Part of a small language model's weights.
Training: a variant of Adam for these matrices, 624M tokens, 9517 steps.
Each number is 200 + 40 x the weight over its row's rms, rounded and kept within 0 to 999. Layers, rows and columns count from 0. The size before them is the row's rms in percent of the matrix's.

# layer 8 MLP down (transposed), 2304x384, rms 0.0501, rows 2243-2279, columns 288-383
110,193,233,230,226,156,150,264,183,236,182,259,233,218,232,178,229,275,166,178,207,209,167,131,187,162,195,142,237,172,160,238,221,243,214,207,242,202,226,207,210,182,175,162,232,156,229,150,213,207,197,248,168,241,173,238,266,224,194,224,216,193,236,191,208,291,204,201,239,150,142,169,205,178,199,177,240,187,160,205,190,217,198,120,133,206,159,160,200,141,150,254,159,263,191,191,133
071,216,142,220,251,230,182,246,189,162,188,250,199,184,225,184,161,138,292,194,220,149,219,151,224,215,245,204,235,168,244,203,145,138,182,229,154,192,156,226,228,201,180,191,256,179,132,163,160,171,195,180,234,193,204,183,121,241,114,259,156,165,185,249,234,279,252,221,192,162,149,187,146,235,170,227,202,182,248,197,209,181,279,202,171,149,203,138,192,167,237,123,302,203,229,239,199
104,168,190,244,165,162,133,157,172,241,213,228,195,157,279,201,210,205,253,173,141,198,159,226,225,266,193,158,207,267,285,243,217,158,206,229,246,223,177,217,190,178,199,200,267,227,171,178,235,253,187,180,182,155,254,153,237,191,176,234,137,109,199,250,181,181,152,182,160,265,121,217,158,147,245,170,230,124,242,193,188,217,177,219,203,203,143,193,185,140,283,203,224,164,142,198,263
104,182,178,268,175,195,109,244,160,205,179,243,185,249,250,196,246,236,225,209,239,190,183,191,212,233,242,210,278,130,125,212,166,174,191,194,188,179,183,231,202,182,169,230,213,124,168,198,220,184,168,212,197,212,206,168,114,188,216,179,205,217,219,269,198,132,199,234,184,192,215,181,192,134,225,222,191,201,193,292,238,234,215,201,198,188,205,154,229,240,205,163,62,120,253,286,143
112,162,223,190,186,198,161,200,157,218,198,194,144,175,217,193,165,159,236,229,221,243,205,202,206,198,141,172,208,192,218,257,251,242,148,265,231,214,126,203,244,214,265,147,92,200,279,184,254,165,271,152,198,215,220,244,184,208,246,173,228,250,166,210,227,139,283,212,202,168,235,127,223,160,179,199,145,182,166,174,198,227,214,234,156,195,195,207,179,222,204,216,220,199,117,222,219
085,190,179,166,220,240,158,215,190,253,175,233,199,221,279,225,226,203,218,180,263,227,231,147,229,185,158,194,310,227,143,221,195,161,209,192,234,203,229,161,184,140,236,213,168,270,227,203,147,256,232,216,196,293,221,236,168,150,226,163,200,253,239,221,176,130,164,267,170,221,235,144,188,272,207,256,194,172,251,258,190,247,230,229,159,261,211,209,181,189,220,180,212,192,154,139,244
090,144,105,259,213,211,204,210,162,167,183,153,215,177,207,118,222,201,223,190,158,197,217,199,253,177,236,170,658,254,169,188,219,209,183,201,172,206,224,191,169,209,203,208,153,214,210,210,216,161,161,183,250,169,242,238,221,222,210,192,223,176,182,216,160,216,227,251,240,155,194,185,275,174,200,218,182,191,186,217,159,162,207,212,185,204,192,191,240,189,175,187,189,176,167,229,183
101,213,188,204,196,223,190,209,219,184,216,175,197,206,143,127,206,184,205,213,189,251,236,226,234,180,266,295,256,234,189,152,193,200,142,158,174,149,184,176,193,195,246,182,242,191,186,197,210,189,237,261,164,178,245,190,218,270,201,247,228,149,184,209,235,143,196,306,186,208,220,245,209,192,158,201,253,261,163,255,219,214,225,153,170,241,313,205,252,259,174,199,250,255,142,200,227
101,241,196,209,219,187,151,237,179,195,237,191,259,189,227,201,146,172,194,274,168,187,142,209,266,154,138,220,222,204,205,135,189,189,148,192,269,147,135,277,75,202,151,191,123,149,177,227,241,172,278,169,249,235,248,158,171,226,192,156,157,146,163,156,283,153,161,212,200,240,231,164,268,180,172,224,182,140,246,213,193,181,247,204,232,140,226,128,231,191,202,245,196,141,175,152,183
092,221,229,213,169,163,208,217,246,178,148,172,228,231,168,166,175,212,156,170,164,148,197,213,166,182,196,210,345,160,297,255,185,186,213,195,190,234,155,181,283,164,187,190,206,174,241,215,137,222,173,228,181,239,144,159,249,242,204,218,162,189,132,258,206,202,257,183,251,194,122,210,221,158,250,142,245,209,188,199,177,242,204,123,217,139,223,172,194,169,221,231,210,193,232,170,180
103,211,153,118,202,149,207,250,183,196,173,208,194,190,251,196,180,183,217,98,212,193,223,192,208,143,176,153,257,223,153,273,205,255,268,162,187,225,151,211,120,191,178,220,236,240,194,149,214,134,268,187,189,187,215,182,168,239,213,205,146,274,200,166,218,131,140,270,196,176,186,225,206,197,134,236,232,233,209,185,160,188,128,228,205,259,215,175,130,193,178,184,176,169,213,140,235
113,240,132,253,193,249,181,188,150,150,280,140,176,198,178,296,194,176,182,178,150,183,251,212,219,234,170,196,240,194,230,235,179,265,212,172,177,176,189,244,165,198,171,178,218,163,206,159,184,148,223,286,201,187,186,168,163,272,261,130,205,144,247,206,247,184,184,213,265,280,190,213,301,170,281,188,156,242,204,243,229,210,237,170,279,221,201,211,91,272,106,239,184,226,138,215,220
107,188,223,185,209,238,194,218,197,203,265,228,153,134,229,186,256,186,152,174,143,234,150,238,153,197,298,261,233,146,143,203,144,208,179,214,292,170,213,216,208,189,222,220,181,184,186,199,209,195,160,202,226,132,221,170,217,238,169,189,242,312,136,258,202,142,236,183,207,206,216,209,129,159,186,242,268,231,137,146,243,201,288,203,228,178,176,212,232,193,226,234,253,172,121,239,172
089,141,166,183,165,222,208,151,172,210,284,194,192,250,276,194,230,140,204,133,244,175,249,183,240,210,249,278,207,182,209,242,257,163,239,163,201,141,229,169,302,244,192,263,229,122,209,278,166,210,204,184,240,217,182,229,174,210,213,222,215,172,178,149,158,201,162,165,200,266,220,229,195,196,155,209,210,267,249,215,187,239,178,168,133,256,158,171,143,143,200,256,216,189,155,186,194
098,177,180,154,185,236,200,137,207,217,160,117,191,213,220,279,241,186,253,168,222,223,257,217,176,192,236,365,235,231,227,227,213,224,230,210,165,186,169,221,231,268,176,166,178,169,211,174,205,183,208,212,260,171,222,195,209,206,226,180,200,255,134,220,225,113,271,157,150,133,193,202,220,174,174,170,178,188,235,193,197,163,186,180,160,235,147,165,238,180,224,134,178,175,196,167,208
094,180,194,217,220,202,118,171,206,170,162,159,224,291,234,159,217,180,246,202,249,125,222,227,179,286,198,185,259,189,191,182,154,223,145,221,214,137,210,204,179,248,230,199,222,127,194,211,138,213,160,197,263,263,180,152,212,189,215,147,173,236,179,205,153,128,150,175,197,189,217,232,289,204,153,191,225,215,188,174,125,170,177,203,207,158,212,240,193,215,186,214,150,221,226,235,206
112,138,120,202,189,209,180,303,155,275,141,187,256,213,179,160,224,161,214,192,213,163,216,187,212,207,162,222,241,146,143,180,299,319,280,185,249,211,206,105,233,174,131,141,228,163,192,226,209,292,209,156,211,269,220,185,168,186,250,228,195,239,238,188,62,140,258,232,175,210,260,220,174,229,237,207,197,203,190,123,272,189,192,209,184,185,139,217,117,201,265,187,212,262,204,172,257
099,185,206,179,148,220,173,198,134,285,241,239,240,193,242,237,149,160,249,227,176,180,181,165,207,171,215,122,356,243,110,151,198,152,105,173,279,207,227,156,193,183,174,190,133,221,128,212,211,235,187,191,133,225,162,204,182,182,162,272,214,150,216,199,266,233,215,205,232,224,128,173,251,178,287,204,223,198,111,120,206,196,153,209,198,192,185,204,286,120,203,163,160,252,155,152,160
080,253,144,229,220,242,189,218,224,183,146,158,221,258,188,175,162,213,153,170,115,183,215,263,179,208,130,174,266,189,229,261,184,228,176,211,162,194,84,277,234,223,180,233,163,235,213,173,157,247,191,216,150,210,174,215,250,153,234,203,182,279,277,166,200,261,180,216,215,211,216,133,166,207,190,155,229,194,202,264,235,198,187,201,238,203,213,188,208,187,146,307,164,174,198,214,171
068,201,222,205,211,182,224,202,237,171,196,224,243,228,147,179,146,122,223,232,188,173,194,217,209,259,193,231,274,111,219,237,204,173,198,208,246,246,197,184,208,202,253,223,210,211,238,186,253,168,199,167,198,208,111,211,222,226,237,254,158,210,165,243,132,227,228,201,214,318,291,248,228,209,189,235,212,278,184,210,214,185,180,171,240,209,129,135,186,217,209,206,256,182,225,162,208
093,196,313,208,281,230,169,210,154,209,187,241,200,206,190,164,175,229,127,232,214,226,244,214,173,227,206,225,193,252,178,266,196,216,210,208,177,170,189,158,195,202,248,141,257,265,245,206,193,177,195,137,161,227,148,187,242,288,241,224,293,182,270,189,224,174,163,142,178,250,229,230,125,199,125,212,248,223,187,224,130,187,193,232,227,176,197,160,198,190,205,231,223,169,161,239,154
105,191,219,126,206,151,201,241,190,245,199,238,180,253,238,230,174,206,215,233,221,204,223,139,213,164,154,257,339,218,264,205,207,169,199,276,231,227,129,185,181,186,151,224,193,180,205,178,216,215,178,208,219,125,145,231,155,174,201,280,170,245,143,134,153,225,218,203,238,176,192,249,184,138,180,148,256,264,250,188,209,171,140,192,237,183,180,282,165,195,157,206,200,220,229,261,221
095,229,212,212,145,207,167,174,194,262,94,186,230,237,219,190,270,220,186,245,170,194,154,203,151,200,113,180,284,218,233,232,228,218,173,281,133,220,273,164,216,245,179,179,144,180,217,242,294,180,236,179,226,225,171,218,219,199,201,212,138,175,225,250,208,205,218,175,290,230,223,186,191,204,195,191,220,113,153,161,168,165,208,205,218,208,173,228,267,201,231,196,154,285,265,219,230
106,233,215,219,164,141,173,163,171,240,192,254,163,290,169,239,203,202,209,235,184,176,222,124,135,160,138,109,184,231,180,256,216,143,186,225,193,165,256,253,230,131,225,207,187,189,248,206,248,212,221,248,146,215,161,158,232,197,173,137,196,164,195,249,182,205,241,181,246,239,210,174,171,236,231,223,183,190,189,189,165,153,248,234,155,294,193,261,248,214,188,201,137,118,159,269,235
104,200,163,228,118,105,245,188,237,233,233,211,162,199,241,254,170,220,196,216,210,115,183,222,237,171,203,178,279,189,148,239,166,277,245,168,194,209,247,125,201,191,212,221,219,164,166,207,214,193,226,212,225,230,209,251,254,203,148,164,212,161,168,168,184,224,241,204,204,173,174,222,169,148,208,237,196,223,125,173,130,231,173,272,213,244,247,284,130,222,172,260,213,169,187,252,217
106,172,114,178,231,188,302,196,154,170,133,174,140,211,160,211,192,120,176,159,208,217,180,188,215,212,209,216,219,162,212,218,181,119,200,235,208,158,189,178,162,209,183,240,187,168,150,216,227,200,183,190,206,191,169,188,198,248,148,246,129,246,236,226,224,258,189,224,181,132,226,227,216,211,204,155,193,232,174,275,288,262,206,85,206,178,180,158,210,174,179,124,148,150,246,197,249
106,218,186,196,229,179,178,182,115,211,231,232,157,208,201,245,205,169,211,240,131,162,170,137,215,149,244,231,187,194,209,197,254,256,126,244,260,177,254,210,193,133,178,196,229,301,146,249,140,197,268,197,115,142,225,183,178,133,205,80,219,164,142,204,200,134,245,191,192,188,193,228,196,214,189,209,167,184,215,99,198,191,125,150,148,211,126,168,242,231,233,121,166,198,247,214,149
098,293,127,296,239,166,204,222,252,198,148,145,193,214,171,190,164,258,233,205,203,165,196,226,150,238,173,193,179,191,189,84,219,206,200,118,260,276,202,208,220,255,170,230,211,200,148,172,149,204,201,238,155,190,167,140,244,159,280,241,181,205,165,150,208,215,252,187,195,205,184,215,206,357,215,204,204,166,135,214,172,185,226,164,199,182,213,218,199,225,172,265,212,230,215,187,150
095,199,212,255,204,228,189,203,198,202,223,203,164,148,170,256,179,226,142,211,243,231,226,175,227,128,169,232,487,144,161,135,175,142,190,180,174,190,229,148,169,194,224,202,164,225,158,267,176,208,128,199,230,224,180,229,175,191,140,242,257,170,206,252,142,236,184,266,241,217,162,215,217,161,230,230,208,174,214,179,196,211,207,187,152,197,207,169,166,103,214,202,183,240,209,197,186
111,202,192,204,239,154,202,238,211,303,175,144,223,253,240,180,187,197,239,233,128,192,278,184,192,197,133,183,275,171,96,235,207,249,175,171,156,213,118,178,173,244,200,210,200,266,189,187,225,237,176,174,261,214,273,246,214,164,201,252,194,212,212,167,149,147,179,184,198,199,206,180,218,159,185,152,149,267,136,263,228,193,249,242,196,157,211,205,258,170,202,195,155,127,192,149,263
115,201,149,183,206,205,213,207,188,272,201,225,136,316,168,197,271,207,210,222,159,279,196,171,291,188,134,214,250,211,153,237,175,160,179,193,179,196,199,162,166,244,208,210,234,191,260,220,209,231,188,221,142,143,165,210,231,206,207,169,294,186,232,195,195,186,221,152,244,188,225,236,225,137,175,144,155,176,175,193,160,241,176,156,152,202,194,220,183,190,257,176,171,212,220,205,171
098,193,153,138,174,165,235,121,172,165,212,133,144,222,148,206,170,215,194,214,236,148,258,199,207,215,222,181,243,166,210,205,224,208,211,165,238,246,188,171,185,219,211,148,158,244,185,185,145,186,254,175,126,238,165,180,177,185,148,175,257,187,257,234,140,311,255,221,241,194,168,204,221,166,206,205,244,173,176,200,180,203,152,220,240,239,175,140,266,202,257,210,223,246,247,236,249
109,107,151,174,153,192,193,192,186,195,114,188,216,204,211,227,257,209,192,128,156,251,225,198,202,151,196,228,205,223,182,201,169,198,182,259,274,198,206,304,161,200,263,302,166,240,218,238,200,209,205,230,177,196,280,199,264,158,277,223,194,265,131,174,273,212,276,220,196,142,209,213,191,247,287,180,178,136,202,152,137,170,203,210,162,247,136,308,224,184,232,196,192,208,93,281,197
103,182,207,214,240,114,178,140,137,251,264,144,216,256,227,156,188,193,259,197,201,214,213,243,132,243,207,184,205,203,219,166,200,223,134,154,211,271,222,243,166,249,171,211,242,149,273,144,177,195,175,234,212,190,195,192,245,152,159,180,233,184,198,207,213,203,161,210,166,218,216,192,242,145,196,180,201,236,247,240,220,206,226,171,210,190,195,237,258,208,154,156,195,177,185,166,217
101,165,171,273,119,228,173,126,150,296,227,158,192,181,232,200,195,176,105,215,116,233,180,202,201,229,232,267,334,157,177,162,146,239,184,175,204,213,143,183,179,229,210,208,229,174,266,169,173,172,183,190,217,214,183,140,255,233,223,211,218,167,217,226,103,190,164,176,159,204,227,162,197,190,178,183,218,157,156,231,198,142,160,177,273,215,197,182,286,192,180,220,239,106,152,186,203
099,211,184,202,134,248,185,255,258,179,213,251,210,199,239,162,236,206,233,222,235,165,241,164,173,168,180,222,240,174,193,125,232,162,254,155,165,235,185,194,192,222,144,242,128,180,158,128,182,234,163,208,161,238,216,192,225,154,187,201,214,130,183,193,162,271,104,195,172,213,193,160,267,161,158,228,185,140,182,231,278,243,171,228,204,225,223,243,167,228,262,209,255,203,222,258,171
097,265,130,141,150,197,192,220,207,230,191,230,230,225,153,130,169,261,183,242,197,149,156,169,214,170,177,203,188,155,205,190,230,140,251,195,158,248,245,194,104,169,221,227,201,152,216,169,222,206,217,192,210,183,171,232,219,239,212,210,234,255,177,202,127,271,283,186,203,227,190,114,143,145,154,181,172,243,216,253,186,215,152,220,221,202,235,189,239,190,227,226,180,282,248,240,213
# layer 8 MLP up, 2304x384, rms 0.0567, rows 2244-2279, columns 288-383
071,133,186,64,184,145,216,195,194,129,189,222,204,272,199,252,191,161,134,235,161,159,173,198,276,240,148,160,169,148,171,185,221,170,232,247,288,241,168,180,220,169,218,108,186,213,231,167,166,168,246,243,165,285,138,259,232,160,198,178,188,206,189,211,198,190,71,284,196,232,152,187,235,225,266,198,241,184,162,214,209,238,171,155,158,251,211,255,279,224,266,183,131,255,214,191,190
104,193,162,190,203,156,145,224,208,185,257,169,175,169,211,212,194,202,204,219,149,228,216,242,109,223,246,141,175,197,193,174,172,236,163,164,200,199,135,241,149,146,168,159,216,242,185,186,217,223,173,210,135,316,86,162,291,169,278,244,159,224,195,231,184,209,168,189,153,249,199,181,260,119,224,239,259,165,203,186,277,194,277,185,171,221,124,248,228,242,240,283,143,213,145,218,249
105,275,208,182,237,138,196,198,190,226,136,205,125,150,202,162,156,149,220,156,200,240,165,220,223,291,199,227,186,133,174,118,185,125,179,188,212,152,143,131,238,182,178,245,238,178,210,185,181,227,98,198,235,127,175,239,223,226,194,190,273,152,179,141,192,214,167,198,265,206,210,204,196,127,211,184,200,134,232,217,207,266,138,193,211,237,219,148,194,183,214,135,205,175,214,193,202
112,209,148,195,257,225,228,170,218,223,207,223,282,190,212,232,203,163,153,250,79,192,193,174,242,221,212,191,164,154,185,213,206,190,216,224,252,255,184,173,134,252,179,150,156,209,239,241,209,224,186,190,135,206,141,230,188,116,156,206,133,219,169,203,176,229,196,207,201,223,199,210,155,143,225,176,194,171,259,181,171,210,174,171,192,215,174,209,274,179,184,181,313,191,129,231,173
082,156,164,180,253,232,226,221,242,164,181,242,270,174,114,257,232,198,226,219,177,258,196,185,252,236,200,219,166,282,190,141,150,276,198,266,209,136,225,187,212,210,98,178,199,224,226,174,194,220,147,202,124,221,139,211,168,167,235,108,243,170,200,157,223,195,261,228,296,159,205,153,192,184,234,213,197,225,193,150,204,216,273,177,243,204,222,233,195,228,164,229,256,212,203,323,174
102,244,304,198,201,231,219,263,232,196,242,200,250,181,243,177,127,203,164,197,192,254,249,185,182,232,182,209,209,193,259,151,239,245,166,152,201,195,185,148,207,265,189,169,150,225,183,228,201,180,181,228,193,188,190,204,253,219,209,171,215,368,268,177,274,268,238,169,192,177,120,209,235,175,202,144,198,108,200,197,186,209,167,221,130,263,191,144,246,190,228,239,215,260,191,185,208
103,184,176,217,202,166,244,185,208,112,208,148,186,155,197,188,230,166,177,221,213,210,207,220,127,232,184,217,204,118,199,212,251,162,205,228,129,201,154,243,123,202,203,191,179,122,184,154,154,193,214,156,234,226,164,232,156,182,173,230,215,184,175,231,242,211,212,190,208,210,177,117,194,266,67,185,173,127,209,143,204,178,152,254,113,194,196,148,182,200,207,298,158,197,158,160,196
104,242,247,209,207,212,158,214,247,152,199,86,207,193,155,178,213,157,210,159,228,238,156,197,251,226,126,229,174,196,163,220,301,188,167,277,164,261,261,173,227,193,140,259,231,213,193,241,167,210,230,242,234,288,231,242,156,139,210,187,135,154,158,144,270,172,197,239,224,164,143,193,163,190,187,175,189,258,222,198,215,184,226,226,82,204,194,251,201,198,121,187,221,211,144,262,184
096,199,229,187,250,274,199,235,200,150,130,236,206,231,233,75,180,216,180,212,175,262,147,160,222,192,220,173,200,271,210,208,210,196,215,166,189,217,226,234,194,154,174,189,133,223,248,293,214,229,192,255,276,212,204,91,192,184,181,108,167,221,258,137,243,212,110,244,175,160,173,175,181,167,252,232,168,264,210,216,247,212,227,162,241,180,168,225,225,196,147,234,211,190,152,232,187
101,245,211,199,166,270,237,187,205,156,175,118,260,199,201,166,202,172,149,185,187,256,170,198,213,164,126,150,172,249,213,182,273,229,204,195,212,209,268,179,184,242,189,232,205,216,149,142,224,188,214,206,268,157,233,247,191,246,161,191,172,205,212,195,186,248,192,158,240,153,140,158,209,234,230,192,174,215,149,217,212,156,195,148,166,234,219,232,199,157,311,218,250,168,216,228,297
116,253,186,210,229,188,209,133,226,146,229,147,225,227,227,193,161,197,114,157,249,184,134,163,184,196,122,176,204,184,204,232,203,206,225,155,160,138,162,262,194,220,209,218,204,127,159,302,140,152,195,179,256,199,253,186,220,198,233,184,173,200,240,249,212,246,212,198,237,228,150,156,179,204,149,166,132,236,214,172,249,213,164,158,219,194,201,141,170,201,182,290,290,191,148,243,291
107,178,248,276,197,290,206,215,223,196,164,210,186,179,134,158,160,193,196,198,213,263,143,201,186,226,186,190,179,190,250,250,266,194,273,225,334,168,211,169,153,186,182,253,190,139,220,196,202,243,169,287,198,124,249,196,249,223,200,226,199,184,277,179,229,190,217,221,224,196,239,171,186,185,203,123,139,143,167,200,234,162,181,173,145,197,181,203,116,233,233,186,260,199,201,252,235
090,242,231,184,237,143,257,237,230,224,208,168,215,180,180,189,216,183,171,246,229,226,210,220,133,205,159,190,204,168,228,207,167,219,188,192,217,141,147,230,125,186,208,140,199,69,196,216,166,137,131,175,156,202,162,265,207,184,152,167,205,181,182,205,127,207,189,244,135,239,163,191,127,247,253,181,118,115,206,272,172,274,170,251,172,223,223,180,269,192,178,245,198,211,228,196,238
094,151,163,213,215,177,195,177,242,248,212,162,269,120,242,236,123,150,228,252,183,270,224,180,196,184,213,157,151,203,162,237,200,177,222,203,139,169,215,267,147,307,186,274,222,212,238,272,201,212,202,195,204,173,232,213,227,244,224,181,211,246,295,257,249,188,147,211,139,240,189,209,176,185,136,188,245,90,218,165,168,198,205,220,169,208,208,216,211,178,240,219,242,226,212,178,212
091,194,220,199,205,216,225,222,229,201,230,64,194,233,186,198,181,210,229,127,209,192,156,149,118,171,231,167,189,196,239,201,149,222,179,168,194,164,190,203,139,263,141,218,275,170,222,232,136,207,193,190,242,276,203,169,192,210,211,193,214,184,248,194,157,180,150,214,181,160,200,211,168,210,261,184,170,233,170,164,177,238,204,252,145,162,187,252,193,195,232,231,204,205,184,261,153
118,283,227,192,179,237,210,235,180,227,203,211,246,139,185,169,203,180,169,103,157,230,154,201,211,238,226,243,181,144,237,210,176,177,177,184,174,148,196,148,199,178,161,108,198,149,166,165,104,213,161,185,227,176,146,251,192,193,240,250,179,265,208,161,218,204,173,199,172,167,209,160,139,203,241,181,255,162,142,239,232,128,160,207,214,168,205,144,189,235,230,221,201,194,183,144,225
100,225,175,218,170,250,171,186,189,228,163,197,314,213,160,213,145,139,181,192,109,149,201,245,213,230,171,208,195,214,172,160,237,161,299,221,202,159,245,180,159,191,190,237,179,205,131,194,184,222,189,168,140,261,174,229,201,190,206,238,200,228,157,255,149,206,93,232,172,206,174,198,157,152,159,141,245,291,150,212,257,189,212,227,204,224,214,165,223,130,204,175,271,200,206,207,285
082,251,232,226,194,171,184,195,180,265,251,170,152,130,248,178,248,159,197,240,230,147,207,164,200,236,167,253,188,211,229,163,236,142,201,183,214,149,260,181,201,171,244,130,230,197,174,241,194,114,186,136,205,163,217,238,235,134,222,176,263,154,188,194,240,219,190,201,269,110,178,270,319,211,174,173,173,132,125,211,128,161,200,189,138,227,216,165,207,208,270,146,290,247,176,214,299
072,256,176,253,184,255,190,189,144,128,189,240,172,151,186,258,221,204,140,177,199,194,186,280,183,154,140,208,188,223,85,201,182,167,215,237,175,154,164,212,224,174,263,165,159,187,145,261,213,248,196,209,238,148,264,151,231,189,158,206,244,212,195,196,192,196,258,128,197,182,212,184,224,199,200,117,233,157,154,205,195,182,150,165,187,183,274,155,159,208,152,249,156,238,235,175,167
090,192,157,200,194,138,183,174,202,195,156,265,251,188,221,236,242,132,258,148,216,190,208,182,172,206,127,173,160,120,212,144,293,86,189,206,256,151,153,207,154,193,235,158,225,144,161,221,162,234,186,189,178,208,259,236,209,136,203,245,199,185,203,209,195,229,194,175,191,161,194,235,159,227,160,202,194,94,227,212,183,152,187,273,106,174,257,242,207,142,177,219,246,201,240,275,249
115,262,207,181,238,237,184,195,163,191,220,192,192,240,151,155,190,216,187,249,119,215,159,170,220,221,249,232,202,211,236,206,170,142,224,193,263,188,152,227,216,262,129,146,170,149,210,158,188,141,177,209,188,156,202,264,177,213,144,204,201,213,178,225,227,165,187,214,161,265,205,146,137,164,181,144,199,188,191,245,208,205,203,185,274,137,84,165,191,232,245,201,205,248,110,214,184
091,191,268,249,216,165,196,176,250,225,184,162,212,221,180,167,211,182,208,224,214,211,149,194,189,185,165,211,187,168,250,190,206,217,236,185,248,208,209,199,194,207,209,216,229,293,197,240,237,263,189,222,184,224,187,192,148,269,236,195,220,262,122,187,247,162,207,231,227,266,204,236,141,235,149,131,196,187,229,136,248,230,150,141,244,227,208,160,176,218,118,201,162,219,214,266,166
101,175,233,209,261,188,149,199,169,229,161,155,170,161,156,216,238,188,207,207,138,244,155,221,153,178,172,176,162,173,163,196,109,206,206,215,208,201,182,132,198,175,178,119,247,289,208,184,203,240,205,274,126,161,156,198,159,296,226,185,214,191,204,213,210,151,301,163,222,193,176,213,247,115,213,206,219,258,179,194,231,142,234,194,255,146,249,259,244,168,229,215,129,163,189,202,207
112,163,185,210,159,124,166,147,226,217,187,133,269,141,243,244,229,135,254,204,205,216,214,207,206,194,133,138,182,161,188,212,262,206,264,214,281,206,203,132,199,144,224,177,195,166,160,203,189,208,142,194,250,292,157,291,170,176,277,203,72,163,194,233,191,168,217,221,177,244,131,225,165,220,181,288,232,97,225,149,259,193,143,169,121,175,222,264,225,124,167,268,225,234,184,251,266
108,217,185,265,225,199,142,203,207,188,206,176,283,209,205,180,190,156,136,192,201,160,183,201,183,178,95,191,187,208,169,159,232,228,172,189,243,216,206,169,267,246,192,217,169,186,206,187,262,225,183,227,210,162,177,284,225,203,175,167,189,213,219,164,172,252,226,150,203,220,159,259,108,186,187,184,223,205,207,190,219,191,279,221,182,234,173,215,228,162,234,194,220,250,171,221,312
100,183,138,230,230,201,213,230,240,228,146,208,260,172,176,187,152,206,193,193,101,259,232,272,190,194,192,158,141,246,205,118,199,227,251,185,211,115,235,215,191,146,249,149,228,223,219,235,139,172,198,281,206,163,179,191,211,232,216,172,245,235,305,283,278,225,214,196,202,218,175,241,241,139,187,253,189,126,226,199,195,189,265,176,187,133,153,221,221,119,223,209,230,299,201,238,213
094,227,263,142,168,240,163,188,188,195,210,283,159,185,185,166,209,134,210,204,148,235,131,147,229,260,175,141,191,270,190,170,242,201,204,270,146,131,190,164,218,213,142,171,161,224,190,205,275,189,222,213,238,207,160,272,237,188,222,179,153,259,177,178,251,195,170,146,191,147,210,155,143,205,126,208,242,286,219,112,277,210,197,219,257,228,183,216,220,225,266,140,175,199,197,229,153
101,199,179,197,176,204,198,213,184,222,154,192,193,147,157,205,253,137,208,201,180,284,224,209,189,295,239,220,220,240,239,135,271,229,207,148,253,180,175,182,248,221,126,208,174,244,238,212,157,197,215,212,238,209,203,229,238,229,175,194,196,183,216,229,194,208,209,264,199,231,215,178,264,214,107,262,177,178,285,277,203,165,165,210,85,253,208,244,298,167,186,186,257,225,244,171,197
113,213,240,262,179,157,197,196,215,176,222,138,195,121,137,176,229,148,173,190,181,206,186,155,224,190,186,208,175,210,251,151,256,271,295,127,224,111,237,175,191,214,208,131,138,46,166,194,185,241,149,175,237,228,251,160,198,152,280,234,215,220,161,162,212,224,175,106,179,193,213,241,152,190,252,120,193,233,154,158,215,170,178,163,144,173,204,244,198,139,201,191,281,179,213,203,220
114,223,157,254,220,214,172,170,189,123,155,195,243,229,210,171,214,175,251,192,153,220,186,244,264,251,218,276,133,199,216,165,259,206,193,185,222,160,216,222,176,338,240,203,254,141,214,217,196,174,218,256,206,180,93,180,215,234,221,283,223,247,191,186,211,323,135,183,213,233,179,208,200,195,124,229,213,162,187,217,236,184,221,195,90,194,190,149,193,203,185,176,177,229,231,199,244
091,235,205,229,220,243,208,213,208,214,168,215,268,134,236,186,146,208,109,206,119,200,129,193,181,255,198,201,171,185,194,220,209,202,250,242,188,136,187,196,179,212,108,194,198,266,173,249,190,267,154,228,142,203,213,175,171,231,213,188,191,184,253,162,182,209,162,210,220,215,196,129,226,144,188,182,196,241,247,224,250,206,169,205,236,213,201,234,191,190,165,234,216,156,246,215,185
108,176,192,231,172,191,251,236,218,187,206,210,164,132,171,185,235,164,174,249,131,173,154,175,197,289,203,214,150,232,208,211,262,192,200,192,213,153,228,149,257,164,248,214,179,203,220,226,204,194,169,263,215,183,206,110,258,229,254,218,187,268,220,198,197,230,237,152,185,202,191,204,194,189,185,150,163,143,163,244,151,183,183,112,222,203,239,162,238,190,173,274,236,247,186,171,216
098,271,174,227,256,248,154,155,200,233,259,210,207,188,238,199,116,129,163,135,56,206,214,185,180,264,204,178,166,246,169,242,181,200,224,182,159,77,139,219,192,211,130,252,186,163,208,245,162,101,182,158,217,208,171,193,303,224,207,181,216,214,270,162,207,213,172,171,223,196,206,188,227,113,231,235,262,161,124,165,241,180,211,125,208,229,196,187,245,137,200,167,222,250,155,140,228
101,261,262,202,203,164,226,90,255,199,186,223,242,202,191,192,174,110,143,152,217,229,171,182,205,223,101,196,208,191,248,233,240,206,255,246,227,149,185,209,252,196,151,175,212,185,184,227,59,222,197,163,200,255,205,185,214,158,230,171,218,153,170,177,211,205,222,161,210,199,164,173,157,216,234,195,225,172,173,185,234,204,54,227,206,229,186,267,208,144,130,225,266,261,216,171,211
101,259,214,219,230,279,157,220,252,211,93,199,237,197,221,177,189,197,180,226,161,179,180,230,243,198,149,198,198,194,199,195,174,275,238,302,197,244,244,256,191,230,153,213,207,197,131,247,261,248,198,181,226,217,132,220,189,279,149,202,125,266,257,201,243,190,135,226,252,179,148,206,128,213,244,250,111,206,159,222,221,163,267,178,216,163,219,234,153,167,185,191,186,275,172,212,238
089,216,205,230,240,185,184,133,252,232,203,146,223,200,183,127,220,190,211,167,219,165,201,272,144,152,242,190,147,153,202,217,204,278,182,189,206,143,169,155,209,210,172,244,186,203,102,215,232,148,166,132,203,189,176,228,239,302,176,251,271,276,280,201,243,216,211,163,234,273,188,146,260,190,261,222,210,197,129,221,249,124,249,221,260,243,196,153,145,171,191,193,131,135,175,189,200